config.toml
hidden_size = 64
intermediate_size = 192
norm_eps = 1e-05
qk_norm = false
max_steps = 7441
Each number is 50 + 15 x the weight over its row's rms, rounded and kept within 0 to 99. Layers, rows and columns count from 0. The size before them is the row's rms in percent of the matrix's.

# q: layer 10 attention query, 128x64, rms 0.148, rows 46-66, columns 0-63
# k: layer 10 attention key, 128x64, rms 0.153, rows 46-65, columns 0-63
# v: layer 10 attention value, 128x64, rms 0.197, rows 32-63, columns 0-63
# o: layer 10 attention output (transposed), 128x64, rms 0.191, rows 32-63, columns 0-63
q46 081:53 21 63 34 69 37 73 55 65 61 69 29 72 60 57 39 73 37 50 51 34 47 54 60 73 57 37 47 31 26 36 61 35 42 71 47 72 60 39 18 59 37 36 75 39 80 50 57 58 23 60 36 78 57 45 39 48 49 38 42 47 42 55 46
k46 082:63 27 69 49 68 47 62 44 62 66 50 36 68 61 54 40 58 49 61 27 40 71 40 61 88 46 18 40 44 35 32 30 52 20 69 42 48 46 29 35 59 33 38 58 37 64 60 56 52 18 50 50 85 59 49 40 42 60 43 40 52 56 68 69
q47 081:53 39 47 71 52 54 66 35 33 52 52 41 39 69 67 48 68 77 55 35 23 41 48 47 33 27 80 75 68 51 52 42 68 63 43 64 66 30 47 75 23 82 58 70 52 54 34 35 24 45 51 46 36 56 33 59 56 37 54 52 55 56 34 22
k47 085:45 48 67 80 56 50 58 51 33 42 25 46 36 56 63 50 83 54 49 47 27 42 26 59 43 15 83 86 39 56 42 48 72 65 59 69 70 28 57 47 41 54 46 57 39 54 28 38 39 69 41 33 54 33 53 65 54 46 75 40 52 58 42 38
q48 095:34 51 58 56 50 51 33 46 30 68 50 38 54 63 48 40 40 56 28 60 74 41 19 20 63 37 45 58 44 69 36 48 26 28 40 55 73 67 48 27 68 41 71 58 61 71 49 51 33 35 83 67 29 51 61 38 65 31 48 50 83 49 58 56
k48 093:28 38 64 53 31 60 44 35 32 62 32 42 49 56 46 51 51 67 58 60 88 56 32 33 47 49 28 62 36 44 32 53 50 43 53 60 61 54 76 29 63 45 52 40 60 48 47 49 39 30 66 88 55 83 44 47 46 30 54 46 84 33 69 77
q49 095:41 69 63 65 52 71 46 47 52 58 31 39 55 31 57 80 67 70 29 41 56 30 49 58 41 47 58 53 41 32 83 58 37 73 39 67 45 46 53 27 35 46 40 39 71 92 64 50 45 40 64 46 53 26 42 55 46 48 49 62 13 32 34 59
k49 095:47 62 72 42 54 70 57 71 57 82 33 40 56 36 50 83 45 67 46 36 53 52 56 65 42 50 44 62 42 16 64 43 46 67 34 69 31 37 55 24 57 53 60 26 61 65 69 41 41 39 68 64 37 50 34 59 31 57 44 45 18 38 22 65
q50 093:44 33 88 32 52 55 55 40 67 43 55 16 52 35 23 60 61 43 38 38 43 23 74 33 50 69 39 52 46 65 59 49 39 22 49 71 55 58 41 64 66 66 39 37 60 47 59 45 54 50 29 39 31 60 46 71 89 61 65 42 40 60 70 57
k50 089:32 34 93 57 50 61 55 63 63 39 27 29 48 38 21 41 66 37 48 45 38 21 51 41 60 55 58 51 42 79 80 49 28 22 39 41 53 45 63 39 77 46 42 46 70 62 48 38 61 58 41 59 47 48 53 49 75 48 79 52 48 52 64 28
q51 098:29 45 39 48 37 49 56 49 27 52 66 44 64 27 51 34 57 62 55 41 49 49 74 26 28 46 48 35 73 59 55 56 43 44 68 38 52 73 40 64 59 78 54 50 22 62 61 65 51 42 34 51 69 55 55 38 62 28 48 23 42 41 82 94
k51 094:29 65 45 55 57 37 39 54 45 28 75 32 59 59 39 28 87 64 59 67 23 34 55 19 37 53 65 27 67 68 65 50 37 49 68 41 57 57 40 40 50 56 55 62 26 53 63 54 57 39 49 48 50 51 61 24 79 34 70 59 28 50 74 58
q52 093:47 53 38 73 54 72 47 59 46 54 15 44 69 48 75 55 44 45 45 50 56 46 61 65 33 44 50 53 46 38 39 64 52 62 41 65 87 56 48 72 74 50 50 49 54 73 39 31 28 64 25 18 48 32 41 57 40 48 15 37 39 32 64 77
k52 095:38 69 53 71 62 64 29 59 49 66 49 46 52 70 58 37 50 33 53 65 35 32 58 49 46 33 55 43 51 57 38 53 41 50 42 70 81 57 15 52 67 36 74 69 58 91 50 26 40 64 50 26 43 19 32 31 50 45 40 47 32 40 48 67
q53 108:40 59 01 61 76 51 52 79 50 67 67 32 62 47 40 50 53 67 40 40 58 20 49 30 63 50 32 47 64 67 63 58 49 38 65 59 53 70 44 31 47 61 74 52 62 52 59 64 46 38 37 59 46 44 03 42 64 30 41 57 53 46 46 35
k53 089:51 52 28 87 77 41 13 70 33 63 59 33 55 54 42 40 58 50 58 34 54 33 51 50 53 34 37 55 55 73 45 50 40 57 52 62 69 60 33 37 62 53 31 29 43 27 65 56 79 29 45 67 54 42 47 45 78 32 68 65 66 32 37 50
q54 091:41 60 39 28 29 45 29 53 86 50 39 52 37 57 16 60 39 52 52 49 40 45 68 54 24 38 54 53 46 51 56 55 49 64 36 77 58 53 57 25 48 61 55 39 57 47 26 56 39 05 72 41 31 50 67 55 61 78 55 62 65 71 70 54
k54 093:26 73 42 30 61 47 54 56 61 41 38 66 33 57 09 71 53 42 56 39 62 49 43 58 36 35 57 51 36 79 75 69 69 64 34 52 61 37 41 16 50 45 58 49 64 59 38 51 27 17 55 49 30 43 50 41 45 70 60 62 41 55 72 32
q55 101:42 59 53 37 60 23 46 43 52 73 70 56 46 42 47 42 37 54 69 49 82 47 25 35 43 37 47 43 44 30 64 47 42 47 48 86 58 67 48 48 37 71 43 81 43 69 66 53 43 67 61 36 45 34 14 59 59 22 55 72 47 43 64 24
k55 093:45 49 62 49 45 34 29 25 81 70 30 57 41 57 13 66 20 55 62 44 62 68 59 54 33 39 60 61 52 21 34 38 57 39 32 70 56 53 45 36 61 45 40 44 43 50 39 41 60 55 79 34 55 47 41 57 85 32 58 79 42 58 59 57
q56 092:50 55 54 49 39 20 59 57 67 41 62 33 43 12 55 52 56 47 53 45 41 84 51 57 25 42 72 38 21 55 68 34 59 64 47 36 59 54 43 66 55 56 34 55 46 84 38 48 37 72 36 74 57 48 73 60 32 58 53 53 48 63 14 63
k56 090:36 43 57 60 45 10 41 67 54 31 39 49 60 41 30 35 71 42 40 52 24 58 64 57 60 41 72 46 21 51 72 34 77 68 51 28 57 45 57 53 61 40 41 62 41 79 31 58 53 78 55 80 46 43 44 55 31 56 65 64 32 54 34 42
q57 103:45 74 26 31 44 30 37 66 58 34 36 68 46 54 22 68 40 33 31 53 24 68 48 41 77 76 61 64 49 32 60 44 61 49 71 45 64 70 55 54 33 24 60 52 28 14 67 40 59 41 58 48 56 52 48 57 63 66 62 37 43 41 60 41
k57 111:51 78 16 41 67 39 28 51 54 33 41 58 54 68 30 68 36 32 35 33 14 66 46 34 52 79 60 78 56 68 48 64 49 47 53 18 78 71 47 60 42 37 47 68 41 35 72 54 51 47 41 42 34 46 62 61 51 59 52 57 47 44 59 37
q58 094:53 50 32 65 41 72 22 44 71 55 35 47 42 57 82 27 44 61 21 58 34 65 37 57 40 61 72 36 19 52 53 65 60 39 27 40 61 36 57 53 47 64 49 42 53 60 24 97 59 51 47 37 52 38 76 60 52 45 65 51 49 40 63 59
k58 085:48 66 43 25 47 62 44 52 74 67 35 23 63 57 73 45 47 58 09 46 36 52 46 40 63 33 65 28 32 41 57 53 58 42 42 54 54 52 50 49 51 59 71 67 32 49 33 82 76 37 81 19 39 34 69 51 46 43 42 53 72 35 54 53
q59 096:53 61 58 52 61 40 12 38 16 49 47 42 63 65 28 33 70 59 59 43 48 58 42 75 37 46 53 45 63 68 63 34 53 46 51 26 66 52 71 80 74 47 51 75 46 33 65 42 73 28 55 31 41 60 23 30 45 35 62 56 64 39 56 51
k59 089:60 41 42 42 65 49 17 31 22 51 57 54 32 49 52 29 78 54 61 38 39 63 41 72 59 72 46 48 65 47 47 29 53 36 57 50 57 48 69 79 60 50 46 42 69 24 44 53 70 70 54 36 28 42 28 65 32 40 49 30 47 64 59 89
q60 091:73 75 54 48 46 29 32 47 47 64 61 72 46 52 47 51 32 37 66 63 37 45 51 66 46 75 46 72 50 57 30 88 40 70 24 30 43 42 44 41 56 57 64 48 70 39 53 60 37 45 69 33 34 62 46 29 36 77 57 54 34 39 30 20
k60 088:59 83 57 32 24 37 30 65 58 43 54 63 41 22 33 63 33 30 64 61 41 45 68 75 44 48 70 52 46 44 44 68 58 71 30 54 48 49 36 37 68 38 44 37 60 36 56 45 32 44 45 32 50 69 75 26 50 96 46 38 54 48 58 48
q61 107:53 75 40 41 54 25 39 30 47 29 30 60 67 33 56 35 63 63 66 56 83 46 33 57 30 43 34 42 51 63 50 42 45 39 77 35 74 61 54 73 30 47 73 58 52 75 70 64 65 29 59 71 54 40 34 35 65 57 32 59 45 59 48 30
k61 091:45 68 50 35 54 30 11 16 51 47 61 53 55 51 53 42 63 34 68 50 76 54 35 67 37 43 56 57 43 65 39 43 54 35 59 46 65 40 43 82 42 42 60 15 64 66 60 67 56 44 60 79 49 53 58 40 77 54 60 58 19 48 30 31
q62 095:73 32 54 51 50 55 71 50 51 61 56 47 58 46 35 17 42 43 53 64 44 63 64 40 38 65 50 29 51 42 69 42 75 67 48 47 39 47 65 61 15 77 47 37 77 53 66 37 39 50 40 95 30 22 55 28 58 46 49 39 45 37 49 67
k62 090:58 27 33 48 63 51 54 66 40 56 54 39 61 31 28 39 62 46 48 78 39 37 50 38 19 46 61 35 32 51 65 58 85 67 35 33 65 53 72 73 31 59 28 38 62 64 86 36 65 59 42 69 50 29 49 30 57 49 55 51 39 33 65 56
q63 091:27 37 16 70 60 61 55 52 49 63 53 49 37 52 26 72 47 62 74 71 50 52 68 34 58 37 51 57 47 46 40 54 34 36 30 40 35 42 67 35 62 34 66 26 40 74 66 56 75 52 41 60 66 49 57 48 69 62 42 20 29 82 45 65
k63 079:16 48 38 68 53 61 82 32 40 65 45 45 62 50 31 55 28 51 65 63 54 57 68 43 44 52 68 56 62 76 57 29 41 63 45 17 41 24 41 30 52 45 56 57 44 67 77 52 75 26 36 71 46 57 50 38 46 59 48 38 54 75 27 40
v32 069:45 67 54 70 60 31 37 53 29 66 32 84 38 71 41 16 49 46 40 39 04 56 69 45 39 78 44 57 71 53 80 57 34 42 65 68 39 45 50 53 48 37 56 44 59 59 66 30 59 38 51 49 70 38 55 56 43 28 49 48 43 61 38 37
o32 059:45 45 73 56 51 55 53 46 57 38 67 41 46 33 79 60 47 42 64 37 36 17 57 60 55 26 70 51 45 36 22 53 56 38 41 21 63 33 65 73 43 52 63 49 34 25 22 40 39 59 59 70 40 30 77 57 53 67 43 86 57 55 48 46
v33 066:16 47 75 53 42 53 55 40 37 67 44 41 59 34 55 58 63 63 76 65 77 66 19 37 34 30 61 64 25 59 57 40 59 35 30 45 63 64 40 83 61 42 36 46 40 53 70 65 70 37 60 31 44 28 62 54 61 41 33 52 45 66 65 55
o33 056:48 65 28 34 27 41 81 60 32 52 63 61 42 44 42 51 65 52 50 41 55 73 59 56 37 71 50 09 44 43 29 53 53 48 46 56 40 84 39 08 66 67 41 53 51 59 27 64 40 64 52 64 61 55 65 43 43 68 44 38 59 78 37 58
v34 064:51 45 33 66 21 81 60 56 39 23 45 39 47 56 62 57 46 38 50 59 31 45 55 20 55 43 35 40 75 46 51 53 75 59 19 32 64 43 58 53 53 62 37 57 43 63 66 49 69 38 74 29 37 48 29 74 54 46 33 63 78 79 36 54
o34 057:46 31 40 33 36 32 47 43 52 60 49 36 50 70 37 68 43 70 54 53 44 58 25 79 40 77 56 69 20 49 33 63 50 63 55 58 43 57 40 61 50 37 59 55 61 73 59 28 36 72 31 61 39 44 37 26 32 81 70 21 68 39 43 58
v35 066:33 59 52 64 63 39 50 45 32 30 93 50 30 62 88 63 32 49 42 47 61 57 43 57 76 67 40 55 49 73 55 46 32 48 36 43 50 52 45 50 38 56 54 78 57 43 53 32 74 56 33 65 38 42 48 41 32 43 47 34 30 69 19 27
o35 059:58 66 66 57 68 49 38 23 39 47 22 28 58 43 27 15 66 54 40 58 51 20 83 42 54 47 56 48 43 45 33 52 65 43 32 61 61 50 46 29 53 59 38 50 36 60 47 47 36 32 58 38 37 60 69 76 37 73 73 63 77 50 68 41
v36 072:43 47 58 69 47 48 36 65 55 37 54 75 55 66 46 41 36 46 66 14 45 59 39 51 50 28 39 76 66 23 22 46 51 37 61 19 28 45 64 55 63 49 59 58 45 37 40 52 40 67 29 29 61 51 64 66 60 74 62 47 83 56 66 25
o36 072:35 43 73 27 62 69 43 68 56 43 32 44 60 48 56 75 55 72 47 57 46 82 41 44 04 71 63 34 61 52 54 56 24 73 48 35 55 30 56 39 71 28 54 44 60 70 39 42 45 24 58 64 53 43 60 43 24 55 54 56 37 54 43 69
v37 076:37 31 51 63 47 69 65 41 45 53 61 52 55 65 59 74 15 43 75 43 51 56 76 46 33 49 36 46 57 76 51 52 64 54 73 58 38 56 29 50 43 39 33 50 37 51 47 20 52 74 30 26 17 49 52 44 55 66 61 55 55 55 24 84
o37 067:55 33 56 26 49 69 60 46 61 50 44 26 46 51 62 36 50 60 06 53 38 50 29 75 67 58 53 56 17 48 59 59 66 23 63 59 66 29 25 54 50 52 66 67 57 50 74 43 56 26 52 53 70 36 71 35 54 59 63 49 44 29 55 25
v38 065:72 57 34 67 58 87 44 49 37 60 36 33 55 55 67 66 56 78 64 47 33 59 39 53 62 59 50 53 62 39 41 47 42 51 41 32 68 59 26 53 21 50 55 64 87 38 29 43 56 29 30 32 37 37 29 36 57 35 49 71 53 62 74 61
o38 065:64 41 38 40 33 32 59 48 71 73 65 42 49 34 43 34 27 55 63 54 75 16 67 43 63 29 36 60 48 56 42 57 43 24 51 43 36 71 43 51 59 36 59 55 46 52 76 73 72 47 50 68 59 56 78 41 45 35 59 37 61 60 10 66
v39 073:31 74 49 41 35 51 49 68 38 46 12 24 49 43 79 63 43 72 38 75 36 43 64 35 54 44 63 26 48 58 78 60 55 28 58 58 51 70 40 25 55 60 70 59 57 42 47 44 53 58 69 45 59 55 72 45 40 56 65 24 19 39 57 50
o39 068:54 54 37 70 40 39 69 39 48 30 45 31 62 54 06 39 39 33 54 56 42 52 40 43 52 16 36 51 28 38 34 44 66 90 58 62 53 53 63 56 56 55 64 51 40 69 42 49 63 81 47 44 39 56 43 61 90 45 67 59 45 63 36 47
v40 069:37 50 63 18 54 66 57 39 24 46 64 67 53 69 45 54 33 30 74 32 72 45 40 65 57 45 41 40 48 66 56 73 60 43 47 73 35 54 44 29 63 49 61 63 43 40 92 53 17 47 32 39 39 64 29 58 49 65 75 65 53 47 36 50
o40 058:26 65 43 73 21 57 58 44 77 27 37 23 49 54 62 64 42 65 38 37 51 52 29 45 47 80 58 86 55 51 47 36 56 57 35 35 51 37 50 60 64 05 63 47 56 54 37 33 54 56 37 60 74 63 75 66 54 52 49 46 53 38 49 51
v41 066:48 63 46 54 54 49 30 35 67 59 10 57 49 49 45 40 62 71 18 48 54 43 48 40 28 73 36 58 58 60 59 45 39 36 76 55 49 48 39 70 49 44 32 38 45 70 43 72 63 53 71 36 29 74 51 72 85 31 56 68 56 35 31 59
o41 077:67 45 34 49 44 46 68 60 50 59 87 65 64 66 72 34 42 20 49 60 31 34 51 62 65 42 62 57 50 41 26 81 48 42 40 49 48 47 63 56 48 41 42 30 54 15 67 64 73 45 61 40 34 65 70 36 37 58 14 53 27 47 56 51
v42 072:30 83 68 50 58 23 49 40 48 35 60 86 23 61 58 47 60 65 25 49 48 52 48 35 51 57 59 85 40 58 69 54 58 51 65 48 51 35 39 51 53 23 62 48 48 44 51 61 57 52 37 12 70 51 13 31 42 71 42 48 51 58 44 50
o42 071:31 62 62 43 58 71 48 80 39 26 53 33 59 34 48 37 37 68 33 58 59 58 48 37 41 62 65 42 72 20 45 52 34 81 36 48 33 25 47 51 45 51 75 35 43 45 56 45 63 47 58 95 36 34 52 58 40 59 59 67 74 33 58 49
v43 071:37 42 50 36 30 55 34 44 81 64 66 43 52 51 16 65 37 62 61 48 69 48 68 76 47 46 38 50 72 56 42 91 83 45 36 47 44 39 58 44 34 47 51 19 33 19 57 34 53 41 56 74 55 63 35 48 52 53 67 44 65 40 56 48
o43 072:54 24 14 49 75 74 52 38 73 48 37 61 24 53 81 39 50 66 62 42 41 95 45 58 35 38 37 61 42 49 60 53 62 66 58 51 49 37 65 53 47 24 49 61 40 64 28 68 60 33 44 52 71 46 67 40 30 44 47 51 37 33 54 45
v44 071:39 55 31 30 42 36 38 44 36 60 53 34 25 64 62 29 52 45 53 75 66 54 52 66 25 50 63 39 41 53 42 31 75 39 70 57 40 30 42 55 47 35 60 33 93 45 62 71 44 28 52 64 68 74 59 44 61 27 53 50 73 57 75 50
o44 063:52 55 64 42 34 69 64 66 78 48 66 66 45 29 48 43 39 41 34 40 53 65 26 29 60 41 53 59 67 48 68 36 39 66 25 69 43 66 57 61 37 51 30 55 34 36 58 44 16 76 58 42 54 81 34 77 52 66 47 59 45 52 50 19
v45 069:31 75 36 54 44 67 53 74 44 52 49 62 56 78 27 28 49 56 59 46 19 49 55 47 31 42 16 49 45 68 54 45 32 41 55 57 08 49 73 63 71 63 48 61 23 46 54 56 59 46 58 47 68 68 47 48 38 66 62 62 36 23 36 53
o45 065:61 00 72 46 75 42 47 52 62 35 37 43 65 37 78 51 31 43 52 57 62 56 14 68 41 65 53 55 54 62 45 60 70 48 49 61 69 32 43 74 41 31 49 42 44 37 35 55 20 51 56 56 67 39 49 43 61 43 60 76 49 64 40 40
v46 069:37 51 36 69 59 41 27 42 61 45 68 37 70 27 58 48 55 63 62 53 61 45 53 39 65 46 50 66 64 54 47 16 59 30 68 79 23 52 68 35 21 65 69 25 32 24 41 50 62 38 77 47 72 41 56 27 54 48 45 46 54 46 66 69
o46 056:49 26 49 24 42 51 62 58 56 22 69 72 30 56 59 50 51 61 29 74 31 49 67 62 58 47 61 56 47 74 50 43 70 64 78 55 67 54 43 66 58 54 51 35 52 22 49 61 08 48 45 40 48 48 44 76 60 45 66 58 54 23 25 35
v47 069:42 37 74 40 30 67 63 51 36 68 41 56 57 74 21 49 75 34 49 39 56 51 56 29 55 57 22 48 51 35 52 60 96 28 53 57 39 49 33 70 54 53 55 50 41 29 23 35 64 23 76 56 30 63 43 64 51 53 61 54 43 42 64 49
o47 067:58 23 09 43 59 69 53 45 77 36 57 37 47 43 62 56 20 70 67 39 59 78 33 61 31 51 64 45 50 60 52 39 39 68 79 56 39 43 64 60 45 47 32 48 71 71 67 31 34 75 24 41 61 44 38 31 46 53 52 49 48 62 56 50
v48 065:61 68 78 40 63 59 36 49 40 35 65 40 50 45 51 59 26 49 59 33 35 36 52 69 53 58 69 70 51 37 69 78 59 57 68 49 27 39 42 46 62 54 40 58 27 18 61 66 38 40 04 51 48 60 30 81 45 44 46 35 37 52 62 60
o48 060:09 48 54 50 55 43 59 29 69 55 29 60 54 56 48 49 71 62 41 67 55 98 59 65 61 49 21 70 46 52 55 24 36 32 32 55 62 31 58 50 48 52 45 39 68 61 52 27 54 42 44 58 41 47 37 42 45 41 65 75 64 58 72 27
v49 074:65 67 57 47 66 65 51 60 50 57 86 57 43 70 50 40 37 48 53 83 36 43 45 39 64 35 44 45 18 35 66 38 63 48 38 32 31 71 31 49 63 55 89 53 53 62 24 44 34 37 79 50 56 41 31 40 39 43 59 38 59 53 21 46
o49 068:56 19 56 69 49 33 77 53 29 55 41 30 51 60 57 37 67 39 56 36 58 18 53 26 60 54 62 37 60 62 39 25 60 41 45 87 72 48 71 74 52 64 47 56 41 31 62 59 55 55 46 57 30 44 36 35 47 37 54 29 78 46 30 59
v50 061:54 35 22 75 31 32 45 54 58 32 32 57 44 60 72 57 72 16 56 90 67 62 53 49 45 79 43 50 73 38 35 34 38 67 39 38 64 73 26 60 44 50 35 60 62 51 65 47 55 57 34 31 61 30 47 39 54 36 44 35 57 52 58 48
o50 060:61 53 65 42 74 52 38 62 37 46 59 52 59 50 34 37 58 73 50 42 38 16 62 54 82 48 32 27 31 66 46 63 36 61 18 52 63 74 34 21 32 44 40 42 44 20 57 51 34 43 81 45 63 72 66 52 60 62 63 57 55 62 41 48
v51 068:57 52 58 41 75 55 48 21 46 35 39 39 68 52 59 39 45 45 50 59 61 50 46 44 79 54 66 48 49 21 52 61 66 63 53 72 62 56 39 44 61 18 68 24 52 58 50 52 29 61 39 51 74 48 56 09 77 61 42 17 62 49 49 25
o51 067:38 43 46 48 34 37 62 50 53 72 52 60 20 65 53 62 49 53 45 39 41 40 32 40 74 39 47 06 73 40 52 25 57 62 48 55 62 70 58 54 73 60 53 49 50 23 38 42 62 61 43 57 67 46 31 79 48 46 73 38 62 31 86 67
v52 069:55 59 36 38 63 81 80 65 39 62 50 68 38 51 49 53 67 67 67 56 63 44 61 35 51 39 50 54 34 25 63 43 61 56 79 49 15 48 62 48 51 51 30 47 50 28 47 38 58 35 46 74 42 67 54 45 60 37 68 37 13 19 60 30
o52 052:44 62 52 59 22 46 21 35 56 50 61 24 53 55 59 46 23 38 60 61 45 78 50 55 50 70 48 53 52 43 38 33 48 55 53 53 74 62 68 67 67 52 56 54 38 30 42 80 42 71 79 17 50 48 50 39 47 58 15 51 69 76 43 36
v53 059:44 60 54 73 40 25 44 62 47 44 26 36 58 49 57 61 79 57 46 41 53 35 43 67 43 55 39 87 46 40 69 48 50 39 43 56 47 70 72 57 65 59 38 64 65 80 23 38 42 52 36 29 53 59 71 75 67 10 37 37 50 31 43 51
o53 064:52 82 53 52 63 64 62 42 45 43 67 68 39 42 58 48 58 36 59 56 49 31 65 35 85 34 51 52 51 37 19 75 36 22 49 44 70 82 50 35 47 41 33 25 66 37 75 45 74 42 33 32 34 36 57 40 51 49 49 51 37 76 49 52
v54 069:19 50 31 52 38 40 37 51 79 66 33 43 58 58 53 61 66 52 61 55 45 49 72 39 72 34 44 45 51 56 50 56 24 75 66 66 31 50 02 71 68 52 54 35 55 25 72 44 35 30 59 63 42 35 61 62 66 64 41 39 36 50 58 39
o54 071:90 41 65 60 21 49 46 36 42 40 66 47 52 72 32 45 49 65 52 67 50 48 46 48 37 36 53 60 47 79 40 23 99 59 61 29 50 53 54 19 50 42 45 56 40 35 54 65 29 65 68 55 55 69 60 36 53 40 31 46 58 40 56 42
v55 076:39 61 62 26 43 44 59 61 58 58 52 45 37 45 48 62 37 55 47 42 13 64 64 45 50 56 13 61 75 66 29 57 71 59 54 37 25 72 58 50 76 21 41 45 52 65 29 24 55 42 68 61 44 55 24 51 45 37 49 68 59 47 70 25
o55 069:67 38 48 51 64 69 35 47 34 33 41 38 60 54 35 24 51 74 46 50 87 98 46 47 25 38 56 63 31 47 49 67 41 42 59 22 36 39 70 58 56 38 64 56 63 36 63 66 59 54 37 59 35 51 69 57 44 56 42 34 39 60 27 67
v56 074:59 36 35 40 41 73 40 56 33 35 50 65 16 42 20 42 68 64 64 43 72 38 35 51 45 54 39 56 43 49 75 22 35 43 48 61 52 46 76 59 43 24 69 69 36 61 43 25 55 40 59 48 37 52 49 63 67 81 35 70 56 68 56 72
o56 070:43 67 40 50 46 35 80 45 58 37 53 59 71 36 99 75 39 64 42 53 69 36 40 54 62 50 62 60 35 46 40 68 33 34 41 37 27 49 30 51 53 56 52 33 17 48 75 69 59 36 27 35 72 53 51 56 57 61 48 43 48 57 27 37
v57 070:46 40 74 67 70 58 34 48 42 58 20 60 41 56 71 66 36 53 47 62 57 48 57 30 59 83 54 52 50 50 24 35 33 36 28 40 63 57 52 76 41 76 37 61 53 68 56 35 35 53 53 53 29 54 53 37 72 50 37 48 18 34 47 87
o57 069:54 27 31 41 61 49 55 51 60 42 46 28 58 51 54 31 67 52 26 52 56 38 66 83 39 43 37 33 48 21 70 73 52 40 46 63 33 95 25 44 49 63 49 43 63 78 56 56 49 36 49 54 69 55 35 38 42 40 21 73 59 65 45 63
v58 080:68 33 40 57 52 45 45 47 67 43 33 34 25 47 37 65 70 30 55 70 57 47 52 31 36 69 42 68 48 61 43 48 18 30 37 57 59 66 44 42 33 68 44 32 63 38 74 80 81 70 45 50 58 47 46 67 48 58 46 52 13 55 46 79
o58 067:49 47 50 53 63 57 27 64 44 38 58 75 59 61 60 51 63 53 52 47 19 33 55 74 54 56 25 39 42 57 37 57 52 59 15 54 65 64 41 32 46 50 56 52 58 52 19 43 32 33 60 27 50 81 79 63 66 34 35 62 65 63 35 17
v59 076:53 40 50 68 43 29 34 30 34 49 58 57 62 37 19 46 39 81 56 63 50 25 40 71 33 61 51 59 70 86 34 56 63 68 48 27 64 59 52 50 47 93 33 44 66 54 53 27 62 39 54 26 67 49 43 48 43 62 46 37 40 49 38 37
o59 065:32 67 37 11 78 69 34 47 41 30 26 70 34 40 60 65 66 29 58 31 44 44 70 44 34 51 50 45 42 55 48 71 32 50 35 64 43 39 57 40 47 43 74 54 39 71 35 56 92 47 44 63 68 42 51 33 45 60 57 73 52 65 58 54
v60 060:38 64 58 56 70 73 38 66 50 22 67 35 45 53 63 52 55 55 71 49 43 52 49 56 43 32 60 50 99 63 53 38 67 63 52 49 50 75 37 29 53 49 46 23 40 55 23 31 48 29 43 49 46 28 43 34 69 53 42 42 59 76 43 66
o60 057:21 29 62 43 45 60 67 39 67 48 51 49 62 52 37 37 53 73 28 54 46 42 54 49 65 56 20 69 31 54 43 52 52 25 69 51 84 42 69 46 32 26 74 52 46 50 69 52 37 53 35 59 61 63 46 56 38 26 93 68 44 36 35 51
v61 068:69 62 56 47 56 60 67 50 50 66 42 58 56 52 50 75 68 31 48 39 60 61 48 52 52 51 31 27 58 48 47 58 52 48 75 48 48 08 71 34 13 46 66 12 50 29 38 70 64 72 37 65 65 54 44 61 36 50 55 24 34 30 55 51
o61 060:49 40 19 57 71 39 35 57 81 38 87 60 55 40 58 42 23 46 58 42 34 61 54 29 52 58 49 58 64 34 54 44 66 49 37 49 17 57 43 80 75 67 38 65 48 30 47 55 36 54 72 21 48 64 59 53 47 33 50 70 36 39 59 40
v62 067:94 60 47 65 58 58 38 52 62 56 41 32 66 42 60 79 51 36 47 46 59 38 34 23 66 36 57 37 40 56 44 62 53 37 47 60 69 55 48 77 47 40 44 25 64 39 65 51 72 54 28 48 41 37 41 50 24 42 71 69 10 55 29 57
o62 068:39 38 69 45 56 50 39 36 16 78 69 49 30 51 56 39 70 36 59 60 11 40 51 54 45 76 50 55 63 38 40 33 41 45 41 50 47 44 35 34 64 67 57 82 63 49 60 24 51 55 58 48 45 47 45 63 53 43 48 26 87 52 76 72
v63 071:54 37 64 28 75 49 55 41 68 46 74 77 51 51 03 53 47 28 31 53 48 54 47 52 56 55 54 54 65 61 34 26 61 36 38 53 40 50 47 51 54 59 75 66 47 75 72 48 58 41 49 32 60 44 53 27 65 44 54 80 43 12 41 36
o63 061:35 62 57 51 61 32 20 64 58 23 24 53 66 50 79 11 55 81 51 42 54 37 58 43 18 44 55 59 45 61 49 55 33 48 71 51 61 45 54 63 13 30 51 39 53 51 55 41 35 48 77 61 39 58 60 55 65 32 47 48 46 70 47 62
q64 098:80 39 63 48 57 40 23 34 25 49 29 72 38 46 84 37 65 62 33 26 44 26 46 79 40 38 61 36 70 71 44 55 53 66 60 46 33 75 47 59 59 45 72 53 67 48 60 41 65 75 41 36 49 48 42 54 40 48 38 64 45 24 55 53
k64 095:48 28 45 31 43 32 45 32 36 59 34 52 45 64 96 44 19 62 57 50 66 60 62 62 33 36 79 51 64 52 48 74 69 42 39 45 43 64 47 69 49 71 65 19 58 32 48 59 61 53 64 46 67 68 47 55 33 30 33 40 54 31 37 59
q65 101:77 47 62 43 45 37 68 51 52 26 54 39 53 36 63 25 21 54 47 42 55 73 57 80 59 65 51 42 35 26 54 48 59 36 59 52 50 62 64 84 31 70 34 74 51 78 39 53 64 46 33 55 34 49 31 67 44 55 31 33 57 44 21 62
k65 098:56 78 25 63 39 40 36 43 59 29 58 35 61 32 61 51 53 58 36 47 35 61 82 49 34 55 69 40 35 62 59 38 39 45 47 67 55 92 33 88 46 41 41 58 60 63 45 55 65 48 33 44 37 12 57 41 69 60 46 61 47 47 28 58
q66 086:27 45 50 44 55 38 64 41 60 71 51 32 16 23 47 59 65 50 38 72 57 56 46 72 42 42 46 31 40 60 41 35 41 38 45 52 68 47 48 68 56 43 78 69 54 85 52 64 28 63 47 40 14 38 50 45 64 74 65 69 40 68 50 27